Part of a small language model's weights.
Size: 8 layers, width 384, 4 heads of 96, MLP 1024 SwiGLU, vocabulary 14235, 25.2M parameters.
Training: a variant of SOAP for these matrices, 543M tokens, 4139 steps.
Each number is 500 + 25 x the weight over its row's rms, rounded and kept within 0 to 999. Layers, rows and columns count from 0. Numbers have three digits each. The size before them is the row's rms in percent of the matrix's.

# layer 2 MLP up, 1024x384, rms 0.09, rows 666-687, columns 128-255
099:509483511463508503515457473452523466519511495525498480533450468483510515450468512497479531482541507452499495464486525486503522507507506515468516519457543515499465515510506449462517517503528464487499511443504518481517562466494468501536483466554512493520515541471552548527485455498496477504488529511475507523504462449494517490493507543485474495527472510511474511470537508481545545493491
110:523480513504489476475535516501496471514505504528493492483528485516529525544484486499487552459525493484524471500523545510520494559489518499490480498528494465484556486514492525505555460514503503473502527476555486453472502509516520472484499478495548545528551495522506543524470518492512519479521488513483504486504523524496546500502481448481510489538510505450491503506466510477514539536454
100:508454485484467528484490470504515478493525498532485499501524495528492493475503504515511524460524513524456489492486494529511509454553516507469484526507525503522482522493546507514537456532480500457486474522473543522547484505498493475515499499485521446504478516473478535530515482493539491472468495500508544488443497517491473516469558495507492520485495480505538505472463523512487469479525
096:512464530446506536482496483513509512499490479494450486461504502544521486503484475479492482498493539479509487471511479508490464466496470493508521501476513543481502523504508530532480512482478477538497474500466501497492538549484510514476545498513471480510528534467531484540505469518553532506536480533481432518466481482507522507541479473457495503487518437463485529473502491527492504524505
107:448477498506497512488520487486505512493508515515502489461505522480515457513496524484488516489431506515435488486536516455499522527494500504536499500486473501474512560516479509486505483497491527510503514532519483438525502540503499521534507487500512507468521510483481494489510485525525477474464463490509461508536476478502553517474503487508487504507516543532517503470539495523472498500478
099:479508443489483459500519485464522499494505506525523448463527511490506509483516504541482518520526495565518495489477509513523539467465517508476506475489458515485504488490488469514510493493458472490539466514504509514501501505474512542470478513475491525514494446455496489461507512505529473495498540489474456461499503487537512498516489470541498507470491514503511478514482461481497517490533
101:538467463518477527497501483484492486509511506511507468459449511520478505532459482494504511492494504469489435496509563471482483494510534477498515531502537492489545543449525519502513564530442494458493511554511486497505504480515458499474507511476513514501502521469506514485528497528529469510493522522504508490520519555500473490472504514498491517466481535491499521542442506504467495493468
096:535456475503502474504480513505502537475564495505516518469505523527514508534513535510473536506529508526482489565477470494515533531475531502537560539511501541517520504508515516514500541530491470485555511494508498460462498512510523504497482533511528471496489529488528507471473541463528529529520508536528472525489468486477487480482509475473541492495538516497444464492496488519483507488523
099:530506463507489477527525501495497494517506507551479506498487504489464507522490511538554480570494516457504438478528463488471513494501460485517523512516464485494468528484528560483531460494463507458467477503451504484473500531518510540481489463507508528511453496452505510489522547505496481493516493557462539439516504535498539518495556516466498499510508536476512542502512470539497558476489
106:507441514500508502485493492522501488544512478537554488499555513500519477476514497511492459482476494447506498471459510501460516473511480507508509527473500475517494519486468476512484514482489491479507453459506494508493514473501494526505487518469518516477493481531476461467483469513501479542516517507490547489460502527473542500457542478486496511546506447465483535488491515494524488532503
103:500439450507526539481466464504495440480504542534498517480516509482478526527486471542481509458480485535461518500487527528502537479487490535484518477503524546466527465476481494552503510517507483486505498507459510481527502518504476501493501512507495510530526540461506528488524503525511501497492472464526486497509502484473470517509495475514486466479512532509515493511481515470496538480499
095:495535469473495469483529500540521468510484473555501491513524467467522479528532514509542448471518495488532422498503489451510514495522498517481560507507493534488515466522504476481541487487522485515504535472489479483542470503531459524532487510530500477510495502483524516514501494474497526521485497541488504498505499504486510469495488483474504492517525518498477512481478523547511497512436
092:518502486538520480516520473471513500564516510523452488517521505500492482501470496516541515490510494549508501485536544494488556563496511513478480467476506483528505545495518498503489508503499482495472495544517490481484475519500496495512474498521511512492480521501505506491489487498525500486503518473506491553511531454521498483487478510516506480478479491508520543504474502487516477491528
117:539465504492489504529500521480550473508508524508477507527530505525514499465505499492507540481513539521526492524439500498517476468500452483523491489528505441536447485507453510561542467523499500549527519493476483485485476525501517493487490480547536526510520491539474460542472529487511504497513529508514531498455536484545513507514450506545476482525499532485493477484513452427473494492482
093:491510464494536456515484492480537484499464488464489501496502503495546554498522494561503489471515484484499525491503500452499473498456507480469453488549487522524457495507479498497500515503520509520469491496513521537495527521488473503567534455559491534516511509550502515477484512491521530453488530509506518538516522504519535510500514524496485507478491513483496540457524518478513458546496
097:523511498484511443489494498491489486484532492441526487492481506470553539505517519497492548507514487493519543447539486494518493502501508528457495473496529479476458462441501492456522463476503481534518491502548476472543525454516487534481502521499464499469463509499473496492496540528483456504466457502534483496474526514515473525523522501477474493456509487500470425491489495508460507510480
111:553490500511522467514509541482435492505506561503498500474491495495509488492497468527464521503523502557521456532469535480512536539463484525486517496519515482507526429496484500532474481481500487473494489508542458491463510488494463480463522482454534498486510522501444482519491509529523485456553488507507484494477496487509469452497542509526514487520561485507520504494485490527522528459471
105:500463510467523500500509488522511489521462472479476485497508450511470464488546546481552522491502485490505468515455497536513513490534474517520498471464496509515513510494532443536484527476571486506516542500482505495467541466503502463516438534472491508510486490461494469496516500491507479455519535502508506495441475477479464503499518499452473530472483497503470501495530504489509519497492
093:487502514544502495513477484508499534417500489536511509546494508545506505525492491514471502552510500526519525465518491433525497494469473463527510532483525488496490526505489485514504451483482490472454505530503487535533571496490520500441492537490558539506511526534481508508484467482478505581488476475518521507525504461508500513546514471459547475499490479506504498465474499489498501500485
096:477490496491522471522499519477481450480509536507478520514459506510476533471515543481492503478479514488483478483496525488461502490511466507489487542530499502500513522501494551522525541496494566478513501536497499508471493532495482477498484518493499499502514460477489518518505520513467528492516403488491539503506526523505503497485503450485502478469475550483524525480471482506498539538536
117:531468466503517521483528459450509544523523488488496502503505515479472474506479519514496488481513466448530497549519493481496486483485512470513490479481489495522461548474487506471523499503502504483519489523505460491491531498527497529486488537466521460494525501487464493493482476503510453497472503466563444446520458465476495532493534469510513482541497494517519453531556475524474466490501
092:514491508517469472537535493504445481516504499527476483524489463526473490508484462514452482467488460517512530512495497535504528471513512488495482550475505508541471523496506467503493511508459461549479511555479512485526481505513535484447510494487470512485471538519514521492498493532534496511525536474467465474498517531505495497476524483502502493471474528515467482514476490494500494525507